From a checkpoint of a small transformer trained on Wikipedia.
Training: a variant of Adam for these matrices, 177M tokens, 5405 steps.
Each number is 128 + 32 x the weight over its row's rms, rounded and kept within 0 to 255. Layers, rows and columns count from 0. Numbers have three digits each. The size before them is the row's rms in percent of the matrix's.

# up: layer 9 MLP up, 512x192, rms 0.166, rows 3-48, columns 0-95
# down: layer 9 MLP down (transposed), 512x192, rms 0.115, rows 3-48, columns 0-95
# gate: layer 9 MLP gate, 512x192, rms 0.152, rows 4-49, columns 0-95
up3 099:137141134145156108124066057153147145105089132185132241105116090155113065128111163146149068133122093161148131140075138139125100137093113160133223135159156166119112115185181116124094101087120121129137117106129148140121141149142058167062138148119122168181124121135132139138152152123099109091
down3 105:143110125063088144164152135152147111116123127114129115112195146130171113145084061128126129127095137122132076072120159120107104112075168149113133045108076132150082105110202125109089144170121110101090147194121136174119150179144117120113092093106140126106140115144093165151124119105190129169
gate4 101:153108155125144146151140135132138031100094156141086202108090111101171152129112118144112127086220139116169125148102149082109192063111127051125153083145106122170138151111153143157115108128105177164154156111125136141157208114124139084108130169103149103138121143135181119141112064157128160186
up4 097:114126142132102120124094100141121149121083084111169136103150131151146073127138208145141203120160132171072124068155178094109161097133184126172083152141057130192130141140096105098143092147084123177139122158165132106115143161105146168125074149120163106116150145155078133108086151085119108168
down4 103:123138169155104117146043077183191159142107168120152106176111103095143123166169195098075092169115122112094062213115136153160140169103182157090052119117117133086152088096129191106109087229118070135095114140100125108146120173128116118154206138143150088180122116149128106103117108145127113166
gate5 088:108138078136115135130161134177082153154151158131173104125095132136117135116144169142125186118137112139120114112112138160105126128088102166112168070137104110123153150062141092167074159214122083169175082126063114057112102191066162115170084164158075119170175062142115139103121117070202133084
up5 077:158074159151160174113163086037109109120122091096070107167166130113139155141139085137083088130102188102125188140106131105126123116142188076152115154155161177141136081161137186132183100106087143076102153107103117137113177086158096188086097096113154101115118121098108142169096145127122126215
down5 082:120079172100098117164137082125172099120135155142170124113113176196106100111133102125135143101124080146158117105077147144132120098138105171153198103088123102097088171080095089145087133100116091194141087111096147134172121147142107138115143212174102118142127091166183105117146083147128158072
gate6 105:157132062114137172087146129109024106133076128132128121108097137097153149121068148125161082127066119118140107110076154136156143127151123098176187126172119040053124075108131134098079163131159107127152111126101099073126146162104139170059102122107137133161159135098095122191102152149137228109
up6 099:160117128139145094163167195186182122103252178107106152138150129129110166193151149173152106144179139172128105166162118195137138154128139105147135150072144188147142113054103126146147140103125091087125120146118132125097105113179115119096145122115179197165132153126166096085113098134118134157
down6 109:108153106120097094148138064141083087084055156182136126126065106099133053090088161074078096121126145152086084131072132119114104080163084129194115116207106150104086131171153140149169137100153135129165191118112138143144153151131140154143116161158112124136179121090125124155137137056101189090
gate7 110:136144151103185152166148109147116066143102113075161146124075183097202100122089118120101167139133137152182161114090136127137153131164148167115129141151151145130092076106159137127130119127142113092192179127115138103137130166102131166130115097120152055109166132127116092145157154079162163102
up7 107:109134152082149105126112111184109105119164122135075121120150198108154104144171166166126168144153105147090108076221188111140187157099073104148069098090122116130189083231102133153107141131102126225113069184147118160121085135122114146120086089150130105132129120147119103135086085078089113128
down7 109:109141127086064065181101156080086108178140133165143197100099100124146145156202166152130133130092093135174130148100102147185078124195091103106103151123137095182134129168116119178113094148127105073109142124087114110125142146128126121150124141100150108164067076148165074105106184161155103132
gate8 090:140106135165153138179167166089122153101141157069149125155125125169153140223136177143166151092120121119093175150131112162111120093155136078114073059116081150145151099117102132170102108118101145149171229074140094107127132111115186163082125108131129092110125118186152151151092172136137099185
up8 082:129143148166085135117133078135150136141122117193168082092109136094129109097099132102136119109202157142150085129111106135140172118165180119106109097129100152161133139104113105116140093112148195147084145152125168108148144068083106135117102152118101125112121148143129073156101128146099111182
down8 085:095125089154154070174173137123093160101162147142106172192073124113093111193098142212189153138101149157115196223197114160094160087135097146108126141120114111165142113148049128162141150131069098172177120086105121137115123158136142138108195119156124109148095125157157183098152129127093116143
gate9 098:110090037180130147164060129114184118100114101163133132118081183143064140107109128102099150154105096141131143135101091099082097091063149140140090131140128153121129091180144145169092104090100141076092111121078144139146176189112166199173156140083135070160098099165113141104086134138180120152
up9 111:161164117097141117080184100131097144128123118094119091174148108166119168193154094152156125128173162101097166191124125103129092166133083138158156126136136129145135169107123159142094125140132089034157096126093139107168126058147083110109098182191126113063177088135148170126072124098147102129
down9 106:112136135147144117158151147142111159182102124134143138140084146107090102075134069106119117125147170146088111067149079115151114154134129083099154120116234104141125128125101091086100147147105105086114113103133120167125117122123169123140114122160136102128135084136146086121109122140179201129
gate10 105:148140137131161147101098157117155150148121136113199181136110073167133181130138111137144132147062144067134137091131157169160060070202148100122144141156142112084167076113125156128140149169189116071130160102157166094147122124110141203116150193083107186164136081076136160141111180183118064120
up10 096:156133143114112094100115106147152168162131075087154067133229114119087092141163153066185127124104143151129092057149205158124128191092125096119086170143180098128174078136177149114143133124132100135093143132094116133116164105123146143137164140217112136140046150098074076187140152100128144154
down10 100:143137124133176166124170132117090120071105148136090174135089082121151127169140106140177135180104150131165165138159181057155085091142092175150181089133116105103182152095109134154172113113177168108125119092169081121140116119123188162144106147132136110158068050249131145104213176147129132063
gate11 102:142115107160171122125077096144125054178080123146122091160119167151088137161148103113128161146095145115124142173134095122101161132103106157156093116188132133200143098142130130082160124117106083032137057091076099096154114141092128151173139098116147116078158085154097127126089095069104115110
up11 106:158125124094170111198146140156108150113130155115082137167155153108173179105101166176109119078198136140139183078157145119123182167171116055130157066143121149137120109164123140152112075114112138155158158126149125124140087123134169051097156104093105065087093121143088153105052147149124059152
down11 105:103101128133059119117129125124116186144088136104162103137143133123112117160137107119129132093072195103102168118141117091111133164076104191187153128148113080167129118160130122099105137143161059011087156132148143154128134116137147156104103121132127137121179072089104093087133185107169139133
gate12 102:137108101163146152113144094144164144121092170123115158111106048068171137150150154174107134076095124122150110135063142132076129104147143150125161107174116095097126069087115162116115120144133149132133171050137082133155182176066124192177143122129140089176168190097105188130132105106150165138
up12 138:129097119129102155216128071159118161110080098146125157156103128069138096132137141120114124113183135117135101131133076178117066099166121110187142144201079119135114163094130180116098142158116138125119151072116131075185179174117088127215100142096054099114160154099105127111142153077175157104
down12 114:186136197119138182137174106109074115131181078189113005118173149092109086103133172096164113137132133076095146109137157182148128126117161106178124160125161125129160130108146146147071122166095139188106081113128134122155121125148121114148106108103072139098094146151110114129125138162118147103
gate13 101:076135120199174172195147091093101087149048076154142121157096097108085123184151129093114149145129095167181098156151112096105158182150120134159186107178137131154144087142094141104163107149072104111056078092083148130089135112080111142122091095150130188155134131141130125115124092135083137083
up13 100:124138120166078143169094074068170120147111114082124167115086133131077113137157138072109158188116116101140096168171078141151199151106121178144126170164112130178154093066117130115139156110093113149089091077117176103080145127082171118148108129142165167137116122133122137077115078136108165095
down13 098:163119107087111091146108137149126142105146174125131116112162121166212104090136146092108084111136162120127122104141174175150081046100181096108063133084105152141173140154116117152147187079204163175175178143168133168104126148184123129142120153130128061107166102156141127180121136124142121197
gate14 099:153138145112114109159101165143166075155005134176104167121132171155154109152127142127075126128101138081128126130117217080180119126124095114104162105138090111178130095132119168165137210085120145108141130153213088134063145149134122139107127121094173139100125143141069123159168133091148130119
up14 091:172150153160116126171126136187163117115060173180139149121108136182197159189100159136122113109127082146153097084105131161119166097128121118148118096149134101172085127114122092094090121094129144233094143178141107116121125050097135146088126084157142119152089128153120138150118138155151149157
down14 092:088111098138166097088124127097089088149138088053157106195196080073108131128146119098127153145178166091081146158117116085129117143119115162134075115053145148104122138137137151152161147159107142135204102074155154144204112201159146143199148160144107091128172168108150126129101155151111151110
gate15 097:120100080189089134173184113096095064117098155167117118133098106162097133179088107134146113134085155175127144076142116091130124110114143071170114111164153140175145105127067103135155163156130094078091162137104114136146132147106153102109147100122204094143124141106157174145102089112108148104
up15 098:063205115108118148105107114154094112215118078125123163041110198124099060106130101080123178096142027144147148121118099139161103153140167119053191131115108143120160149124177118129096087156109150149152132118089137167194137135144149100148099115140139128118141166114150076122166162114116112117
down15 099:143100126118093107166101114158142132083137121136133120118142102184087153117188120130116112129081123149122138199100162131167083139068120130201180137095083141140123142116141167161167103111123136147113148162163106107121143079149104156062138166071210135119093180190155132102159146095103085189
gate16 088:071165132108113129119099082156158154149175142115180143161111132147083121149160191137141124118158165117163093100156096152123103128118168167077104077123110175098125139143136081174114112208101197116100144132129096115188151096175070105110046114098085130100180110163115116118089097119138065140
up16 081:142077144127128100114177113096143090146175083103105145178152119186142174109141125142135210107165172159067186171182138183081155107144138140113106101104168153101111168130146131099072112106140108079163151116122072088125102139076130131090158199149164070156093118109229143062150150106150149150
down16 088:119052106153077112159048117115127136112114109146147161108143114103145151148110098132124105138121141098164125122091124136151164138136095150138130144167128069139134158118076157132098074118175158046130158138158138169123140100128187095187134084090060208126115132156073184107102127071136123009
gate17 094:191114037160174156118138140124145143058088163077136136126139124149136115140088164127110150100079158176134142137128130117120073176110142148154132108149188107106137069106144107144109145173137153071104078061084153058121139175080098107146110159131117142179146122197072137083114090110154080083
up17 090:112143159090112125103122118107137141147182113098117124108149144153167127122158126146114102149117123129158110101155130203090138092152148126140123155157096171137124183080114141245132146103161152185168135118208104139093155155141149188152129190099116041113131109104167139145056121081106155175
down17 094:128145117085087171125065107117166180100145144099141156094116083116131103110119154166087174107061185174167107143168115149130142181122080129174134117078103122124134121135146156136144141081147169116076105122133135071112132114074090132130095103056209163160181230124160130158125190093138153105
gate18 101:070116117181215170095131126065102109144100124148074180080124152086116140192143120165084141135078071160117049111102136129151142141140135145123145088149130162116083149130098204177117169103130156111103153071068125137131161170148183143185148123088174103169158110130117053156073135138171152162
up18 123:076105079120156139087067202092173101101177089107060171096145156096159127080152106114116114183107096130062099096118160132154134172145157066093065137075180170143129162150097137138113133083143154122112184093103105121130115152161171148157127185078159143131078112185159129123099145168162162162
down18 110:096102143082111110043085128151159161133140076122094107102122150129153127152094090073090139178129087143082150129095150129123144154118119083125100168162116067101104156137139154169100121135093133133078169103131153064116122186104184133130118165184103186103148173135182112172056118126151155121
gate19 110:082112091163151157149164153139169121123149090146127157183088155104179152123130197142081145157099086155138115075134104123073123107078176158152107116129098138117130113103147097142151144104116128140165125121066127171146147132108144142158154191111118083129123120092112136180114090079158157148
up19 110:159137120106106146213081144165162187106147169159143125151117179106116122166119122118118131129176103103107122140121121102081155138127110178145117080109069111071130135128181092118084138149112130166107137209123117146186095115082198037165104172088126140113150086189117165136113164123139171125
down19 109:163133166184106141168118161104059162153131082133164099029106178148132143130175076072144099164114085128117118143134139099101163082161109102154133144133087133141130142116132100073132078076073134115114128189031141180114097146128103134145129183154071068118111126091102099124105080108139187102
gate20 105:155102136113111139099137125136094107161088166192139153146144148144159149120139118211134118124146180058150111100111129126088163132067136173108102110158140122085153074043201140187164138129116118132090199143129099110080115164174151096137117136069125108177143047085120196115075085135145099165
up20 105:108126123105138122145137131099103131120132076086116088112093140092065147158175126119151148122123140141146183139164067103136096162121099141133087060085117126112051096147103141122154131183103125126128095135128134100166147069104179159111126137192130138103140056205085136145097103098113158116
down20 103:081180122095125205114151115159135110170121116079083162115212101164175115109140174138128132142056151167088130144077146145220129169107144114111098129088193100133128058106139129192153119108172149166113143128139132107090115122120106090098110107080133140149144102119179161113127156213147175210
gate21 095:179079118104165170139182205096133104180138156110126162119118123105118138189108088129101092046134126159092144157122172130136111130184102098163127105172128104148092134131093147126091129100160100078138171117174108119123143118130121120184138083122128136073117108131057107077144120108122153183
up21 089:085090143236115133112145161161181186081127085177137207196132165114138166117120111135126144176151127144130110088125077102102145085132105124085135115131093145117214134143106129088109153154074088166092124107068118162175145115100166073096117097140119112080136137138148083103143126152128112140
down21 093:133116159065098132151131133149145135210179089125155076131104108115123148105112177159149174104118086139076157196122172154131141149046072080163108135088106092136080105143098148117127090135190170088200100114168106189110140123165135140139175101201162082122121100143141061151108142143197152138
gate22 106:161076161153122191124077108152105151108157137136148124150113161157126135151133126121156089112167155077136164125143153194059158062098187121125110149155140124121132175088153133196143106115131132174134137157154093122161141096153111171211130121073123097111149089168074137155108096069175106170
up22 098:117096134169175137157180092106056152162062164136150116097148144178160154167095123116095108115120144119107143183113186115123188134164139144111112138153154121139079166096125095139081113146090140128149192092162119117069154119162140081110133135111172152123122120141183144110130030101110157079
down22 103:104119103116096068107089122183182102198137120118107096153125125125172098058126138122122157140121128157111104130155087103143036194080182078156168140107177184159122097139136157094146165152196158090091135105156129171127167108081105128081117100167166101193128127112126140174214090128110117146
gate23 108:175123081165093188145133118101155087131113143133122145089015163109110135119118150160070138121110110116116115123053139140122121125049129104175151123120149111106122091094158142143138138124114109199106110143108094137179151113131102119170072117127115146164160073175093141146105047128115116138
up23 138:122116108092162163115128130136122143137128160115121087096060174115166079105132130164114140158142181115043106160148135105131068132083094117190135115124136161121106074113097149124084180137088122122072130131110098082070144153185117133123062150162121146092154046150103115162145149113106128138
down23 126:150142154128082133103083147170095104080180121138088117117056193121129068135177144087126159121150082088061139081138189143099108120160135133193108091115082193114134112114085159086099151109055117178068139160109138124097103182167125127153082148169115095113150112122099110131184105107120140177
gate24 101:178119102123112164177168151131087120117130126114080144161079143119162151191098156111155105122081167084175141081135167133205101107087138078147150114133163101116086106118135114154128152147067136143147141098123127077150116142104092098116136154078132100174171131157117154179153084135155191177
up24 108:087112123145135105195145147110135074100110170131093176173133112139083127142137179155089135098114113115129148055137152060126116105129186126125129105119073158201124218167104155136108138088100131135105129165188127144142124129148111073099143162125097097131092086185167114172101126112155104198
down24 107:112096071066142147106112165086105085136057141183154089114178132166123145105128153159112123128105089126104134128140092158148084099161126161207125179183113153142127128139097151038107115138107144092164148152147172145101105109157190128198133138114076157132135123128129161130090125154122084097
gate25 088:140084113133100111137117112174087139145117117088111147169119145092123112133139204176151129096126155210105112099106076129084174107096146080089124160175133126160116117147148131130169098124150191170165089131110090152164118144126047106147095173132168112149127148113150157143067106130103127079
up25 087:093125115124125137124104049073114109120067091168134113061151121102154145117074082134080090097136076105180095098121180121148113150167115126203147132136086130118150149160077158090155154145123060086119159099137168136103175166135141158105110147109140137137128106100125111078160173126133117119
down25 084:149141110088108146092098107082103074170100100189115170136180138120132170130149160090148092142136096172058110115117160145143095113077131117118105207165152185122087125127128131149187119086150100141074117154099102118151105162166143130177170136152167094125161123100150135115098106152137072151
gate26 094:146140104155116117087069127093172115173108149122085174161140188105137142104184073121137095146172186147134196138087119106069085073121132058085116162138170133087139084079122127116101148114074140157122159146161136138173101171091131102144110101110149096136087140159141118114083160120141138120
up26 092:123211114107154105055101183143091148170173150101139132153120173154138207134141089115196135121128177053159146089102113122144087126157156119073142158111112083130147109076089116088066179124126088128143115141144159077174125178078106074073107118183135157126099106157126103072077122185128162110
down26 098:126137155196163074112122136135103126149056178164144142147134112175129130128115126115170194154173145158109131169110105157113080083130130136115138125189126103100151093141109124122122108133153177199108108131171137146171139141164095158102141095152126184085153140151188096166167198105156089144
gate27 092:125155110147147112220076118234165089092092108138158115107145093066149136145129174086150123127151110145178115096112198129143168092159143133133180130113090140100121114107131111096110166134154097209130172104136164103103143107100129144141140129112131127078152135118139141107203154136073255112
up27 084:104140081101115079141106116126111100127137124100113100088103107152088167063119105089140186107102119164154123074151181117167127161107131155136126185097131120140148156108148093124094146080133089161166144180125148118087092086045095105117115064219122136141097154145198174097174131113094142146
down27 086:083143143133108195076110160063068180092141162103099144103138149106129149140127180167134137099102126131113139127138102160119144134131176109123160066103204092141053139168125124178125142117109092041145059122141117110163088155118140088140101146074137138171128080107123111108021120126203103121
gate28 099:098147143162186150116158162075120113076085126105125059086087113117110125147111132146125146122135123141146123202114150109162150129126082084123160108111194119153166082111122133107074146156112132093114158138145198155186124128093185192117134136158178131110160164076173212147159116088125118127
up28 091:179167119110147088191103131162076097122134111128104099136091150098128103093106160161119147143129160106167139163156153080148120089150149160193049114103098124174133092135102118107137150122083122084136123116104149148183094167106119103128121136119140135113105116097171153144159070178117142177
down28 096:114068119101170141111169126056105167059143153126136084130132071158169152099144094144134171077125144127104104153123156126125135153147099139101111170083175153157117164120098162148186149121110124123109075124094158092079118111185151116117123085123110065119072114117119142160135178120175114144
gate29 109:125161077161110116153117165151144106084134071135176062109156132109178125107091128119121182070128090149105138147120131145083122098175131192157118110138145110087092046127107090154150112090128151138184098120119200135110205158147068119140092153126168125157176099082108159053060100124137155103
up29 097:063097161116127134136130173092129082195136134149101143132136137084122131138134098193092140111182123132165209101135062119139135168091117118157192151153112137196101114171161154133085164150121107166112133166175114147168154184179094106125148160110111157053143114136110162118127124109137163075
down29 102:124097173179149127121110104168151145112107135139186104108148197113124148158161117104179158113116152148110131138127197167144132113102116131166141136158082105084131173126196087090146151134187184141095083125176083125117132095114121132148124131162061076098110111105145048120171107149121166141
gate30 103:155103099149146162168133134157161113123141126087091126159101137107162141129119129168066163113168138117092145079176100144118133115215115162150128078100109168116076120093180135188101136135127065098167139150110115091130163156126164037151119144147089046159145109073148104120158062105097213156
up30 101:200103142161113130132193170065129120108108168127130095129172099175073173139139165136125121139124181175109110113131110087164059144137116109177064125122161091163095108154177138171099128101168154135060109140103192097156129098188135157128159172124116107139136121149132095145205156114158137092
down30 104:109106132129126128090093169164133147126255133102138131097120174108155128122161155139141126127173133159084169077135131147090138133123128172086138086053115110110184174172204115113163205189142107056118111110184097119135109158128116155097119167204129104161171129141149120115159141109092112132
gate31 099:158131108121128155113098065140132159160123069115154159126120164114147117103105132098171128151091161077212138097060124098138079167116191090085121098146150121160143105098153140149186145202132123162116097148118096129169140166167069158164107195124132134154130075108129169188168137148147130123
up31 102:104136122124110126176157149141193147119137112136161068148150129117115154098136109163066162094131139190121168174146134107169211175116105151163149147103101200079081121141141150109116153076075146184136145130083192094116100161119155146084118152097112142140129187141141128062084099094123153121
down31 098:096128130168081162186111048164187163113146126141153124121129091079147082130113124115097143151131112148191095175066112117070179100133195155130173073117129109097127092121134153091169144167146153151120091074110137111147189122110102145127057146107115137157091068134131165155093135125102151108
gate32 103:154138144092116135109111171146102137072136115105095104097079146114100160112083141127157136077080126132139134171115125151117068107146172181149138155187122115150166120083193152140148151133122149138196126103131173106210135162125194123146151138125133115099129112135113147183071134136177110171
up32 097:129135107122115110115143097125102047177143149113136078095161139108126109114037150083140126126063121114070161152145138104106110125124049140102115161137145106124137109167071113095131141085136134161136123119178151132085117133069100172129108112120111149148164195098194169110134124161113164076
down32 103:104174121180132077094162126161171125108176114154104128203084141155130166135135107080112157166126126102070123148174086084138093153171135122150127174137105099130137092168204117159139080146114164107091107064098180087114073107160131135124133057132173167165109118157098170207097175114149129159
gate33 092:110091131156109156116113108100199117133104125078143173103143178077146197123129135148065125088122099137149160136090089110137068087149156103106132157159153157059093139110156149159165087170137142139154109120116054165163128138170169121140052097059132111104170171073151138168078125143154129182
up33 104:162108118083143122129141156090168117115184136126164126123138100147135119152126167157177152119108134137099136141110124143095139127119074167151131155071105137201159139166146084151065132148102106092136172137114168084166147099097115178135204112141110090125075105168170103110138136150122125136
down33 107:135052139142121099158121123101181091115083089106094150115175149123136150106096128081134139144126116079118189154104077117143091187148145139189137117194169114162165106191077171119167173075171132165095076130113120154179081100123100150118103103113103174147141189090169098062138129098146158139
gate34 096:147118104145132090125115119186152130130162118078045190134123119131151134147152176137110126057120168158117141131126180084101183119121125080105182097103174113137067155112116172143150155109153106116115132173130055162161100074095102081083161163113134131130145094087143126171138111155135161170
up34 097:103162065162118146130139171085118148070131076142130097172160137084133136092140096144141154153159139129121098098136117151097154154189114191122034134134138074116203071111102153052185128187065155147194152119145129123124117159134179148138062128139086131188116113110140145121093107115142155093
down34 083:169114136066132087115149112141175133145000099115112139132187100130106125114185157121112145218172144136085096119100160128120151093152104114124208126255132116139133121124102123132094147118112067106127117141164090146142135112132133126093158117142124149134091142121175101129126156144151129110
gate35 108:129122121124177143130151144123164133210144131130105122108098133135212105139118097164122116172115128120109142076135092146109087127145123134120142044102176129169088131094133112109180144119145126078111108079122144121133124100133126151135090144066086064114130056116089118144122164148176129149
up35 097:134146113121142164103125117140111082143128119150124124143192139092123075160098111129090094105110153133142163131119119110166160169066171107147115080144098163170075126175169182157148094126085140144164150146110137101138205196154104090149102146127136152160156127163100143101184153105049091070
down35 103:156121168109110036140183141147144195194071161146163092119089124134170137089117114045133129153125153176107107110172137159132113145106124116121083132153141152060088180098050105127153144065137107099142155159209097116075123107149125139132156101122119155090166107130098132134050070139140063161
gate36 091:107110162101153136154109130161142140170138121104155092208104149128174158125108153124142217123110168134106100169145122077095160135175149103073142058143167173099100138102138080108184148149165121088186067070108143173137166161138147155149132160097121157107151100103135150187080170113133112176
up36 099:148132144085122118087112135187198188167190134103143134150168125116148137131143210105196205217156151191082100074230089166131128177102160140109091104108153148142147150132108108094131158126148139110087104082072159128134173197150128143118167133157166180061102129156174149145149177110126149133
down36 087:056190076193124177112117167071104139164255157137145097114135137176132149123116107143106115152163121132114152080082103168107120149156100157177121176124121151111113125093147135144069110089117161132128166146118155115162136117073128087108125101146169092200126164121152098102122157121150120141
gate37 081:120044120077131139143138071102083158121098143104117088105074115156094150162114117146173161131112114123133071127135126146093204110137151138134127181214124105139093112162143144133129092150095089156198116119173103083149115133124184131198146129140143089115164133145126140160152107029101152119
up37 099:084163114089133110113147093209152176088135167131105115084126133148083129139115083153166132131125080104084089100159113133128160170112173133103165198142027087109104090135135132100140103121084160138158125106163098117120123159176138122187193095082109126056110118156072097119144121070115122097
down37 097:094136108131081097097102097109131135182134185102100152085116125157094133089165117073111163192148078125046140100162094096122108140136139146099168090120045102147144193184113102161101134123116150145101182141125116106130133152122134097123154106093163174091112139124099092119096130112115088144
gate38 101:160061089164172135118129107101117109186094155135133128180122063160147144144140162122172170117111133135107148201113112146154117113145056158102133183177125121117133087125159171161165204153138114127129156123095088087107170150091132106210112116124154141137183141128145082129141127110170214120
up38 107:093121180120188084141138124145132134116112125129146130089165081101111073116116107130121120140129084171175117134146105133075111073122147156065103113159135165156188231125131152141106083148138165154152168141159076136178127157122143114138126090147181100106164098140128109143178161134124144089
down38 113:120171137122115173134093146122133082174028094140112075099089120103151111111082108147147089133091104174102117066093140072078084128117134089140166166093123110088100135173114144146114096151119118134118181107156179078171217141130089115150162132140151136152105170180109107146133164163135084094
gate39 092:152144122111128151110131136078109092130155195092116121110132098138122110145118089217149091154132121164102062109099096097074145096172140153079115129172097131140099117152072150132087064099139214116146112129110180090123140099180180136133155116133119094146166123123125140149182108112126069093
up39 087:123128163135138209128078133111115130159115095106167141144168148138079134144100098138092120112052128106193151066077169099119136168204151142128195167154100070111121133104099102161155145129160120086144109157108094160158142084125174157158130102106110146145171144130135165149145141102139138175
down39 091:124184136146120127110116129158163099164118183173124144081076101141111136102156090197087112106135137213109089136075113160113153096081103163092132109145128173103097134173106129104114093150112128134128192155135174157065144154103100124122132067132142169087119049149167128122149116206074102118
gate40 101:147085110134099133110082118124180117143120088117089170233153105108112169073121156050108158181128162184155154095119104098102125155132151056109153110105105134156161110140141145153182109157191105098114106105103132176113111169108140102204140115097128122149146125129137144129106089127097118119
up40 097:117121090146128132133144110128126196145112162165084109064155087164137161139168087143144101141128119121098124122158179143122127097119168162135107167129112079106127201064159122104188114144116080107143103095167099125172182077105113072171100116158211147072146138102157100119128085094114070175
down40 101:143194112095069142104130129139144155121148106138134101082125158048118165132094141163142190139117178129162134131141094150158110143109129155107137124161137138111133081108157156134082169154127128168162132106113143147106162147139197113076129094137154123106132091145149151143141104226203097142
gate41 106:158137081176152193168142137126142088113101197095098136125131127129080161130122101198084170088099116127157158106038125097124099094139108158152184120158096151127158114126158144116172123147158160120147143122140124079171201175160151123137144194127162145146136097096089156108109139147180131142
up41 101:161125105113138146125137128087098088144098184089156120141140163121083174097156050172164121125165110082186143116091140123127133127169063130196079148140071104082160145124165162140100189112137125161173156139132139143134144075164208082169160137143177125135160139089189117127115111127133133179
down41 103:070170169129150172144120160186155184128125098100172139135085187157135090142112137075095109179138156157061117104130146098085132160117162153138096093139151122134108147223167165124078161121079144156084074175135166121155162161140112120138089177139102106169062160139135098145186098134169111158
gate42 109:136128075129102179160126136171146136132127086107060124148105116132096172117115165109127149123131144177106130113158119117080125166109162156184068043128184104180103103128176154104156103134149137100120154100082083158160184164046087127117141176130161135131148092148116183103170097135126205130
up42 099:056116039147120073121132125165143068126113137141147120125127102104141179136118159127112220169075171168103110132144166099157208160146067089139135110182128100170120089121119157131148154073106096077110158148139127103112091120063122149099151131090199095145133200120074168137090152162100102079
down42 108:119060140118138151150093149090104100115096196104145116127165190167106125154143143130144087153209144091131166141060081172160156121144113099130085132176092184099147152056135079148117132154087153159136121117166169148101072160184183124192121119153151102107140131137109083151150131129091092135
gate43 103:098121092087198114135160138112038110152079130170116073162089107124160152150068101142105117164150195145155065152138125149127122107110127103136167136159134146155165060118170088146136154106158093141172170126059141144111164128118119155127106107078092136175184103081177175158127172132126139155
up43 101:151066139140124108132115126109119125162154119097111176144163147093178187192180123123131120172107153153134162095193120117128147111082158115132169087132117097193109115105100177139151094132104145160108103114129104089089128097186121164163121146149098093109157125122136168157142127108079188138
down43 106:127142120127195118146120135105119194108062147172200131082158150143084172189132129140096112097094137126192120100121094131158176108130052088147114126194113156098166155155132060160143138132143149150220116114127082138146100114121091099103145135129160075139124108150200133076171133117155185136
gate44 093:095109137197130146129132130141156144139081064132131128134069074201075079228111190127140150138041087114150089196152129179101167139106148138125173121133141126154097105109146196138134142127111158124109120167117144090074052113115136154126152182125141167156094072145154096086136143085141135131
up44 101:172129120080169142143119109114139097132167128068145147106134139106114164081141090101153109123162146112165138117084194146161092089110137062117120102106132139058101142152103089138148097126169101148135107123167108145216148107240170138191114145078097084126125139129166142121105141143149081125
down44 098:075124094115199112107101105146168085110118114165078109112129145088111127126155161083126154126138140148111104129146181136155109133101186194155127126147143122122170111130120132109169131139108102089115133125088109112105162142093081169135187142119065090163058127094083175093157123124090071097
gate45 094:134154070099123147156154135146155032115076128163125165100094161059109092141099123124092189207115165104171127177125164117138177113114175117192141081184116135124132144133114163098145082104148115146121076163068067151119115131114087143117080140114118132094156177112124103145130131071134155118
up45 094:140127136065080117099125113116077170183098076127176124120154195152153133092067072089143108166119173088149094149028137107151120111114143166168158147134130125115134129154132134163173165097178135093113114165163066136109142131146133124139138110090078126134140139188106094198091081116133129152
down45 097:103146093163177088066185174100115151115199122193136105116107099129168110154146151139185104146155110100117128081148127166073112123167063130141110104117108147133126102150110166093088122172098133193087119183099125137144144163119101118101113143048126133128133127157096154153152109169168162136
gate46 091:114143037140124144123137111091076148148113074097104122131124142111088124153139099135107132135138126166140146090119105143173085130073126099113159154144147129139165117115204131206181151152125142179148136098066131131159133163096088137099107183137115130167203075101138159143058091123145160113
up46 095:094133085154119099138084116165105142118075097156099161127134163072095111092113105103143170095118099098129178145113118121170151151130203125109059139138121124089149093134097116157169075115147097090116086148164038186151132070111161155102186061047107121118134108122102125142113139159179156226
down46 090:100154102138123078156134151103128127178131072109137101125150150154134077113173103089149119170117077109097104106138151174142141208104142019153139153163130115114135140176067119109140078061109138135097133087144092132109133165095142129153119126121041114127169131140084099151128120113080152135
gate47 092:164162148124119161122123146092078081151133075114187105119095086145122135145103135183112161160192211146138079074160141132141089094141099071135144112148147126133162101115078122087124083149077134143162188157137140101165202147142123199078108142199155152136129106107172160185099110095128153088
up47 089:121166078160128100154141133179142121162155079152140144132147112065098181148128157034183233101097206093119182134095140086129157123115060113159157139113116109174173149137110119168098128108133096147148112134103126127134159158141103147132128146157175082156136155140142122107137103142102185126
down47 093:194127110063147227111144136083081054145163123092111128113136124119165079127121097176145146103136137175135136168128104148134080169143153188121124106105120100086081098188126187162136156108173123118113148149136109079135158137167133102179124099110129157135162125051139163131059142082159146082
gate48 109:150131064132139210135090121148124105163090149130149157122111158105122181113109121092112183154119096154230120093123110064191172082159103082115153134149109096118182123096168167188160171166148086173134151117118089105145147157144152112123115172137130162154142126089150121079116129100148118097
up48 107:123130150137128145209122092171190169148158052168128143143164132125177134151165192091143144106129158148128127084154088135123094159097094148105129098102191156082143147083111149156125121169087128151200095147154115140193202067150103085153108142104144122114149107143118089124108074156127151146
down48 118:127176154094081080164032079206206127130158105147149145109101110074129084126130160059120129156145123131123108159099103118161174136144175151139183059104141110143192110119129137101092144150141075079119142123138118159114210109151145124112157135134150117126149144136120090123094184086135127102
gate49 099:137121118106199165153137122116125140167186077101118147148125118090113130137127194132105147171074080129101119126073093121037140087177162140160096147123116140110128063135113104114141108162132177155185157126101137114196138170090147169190097067081117160131168123123143063132133164139146175168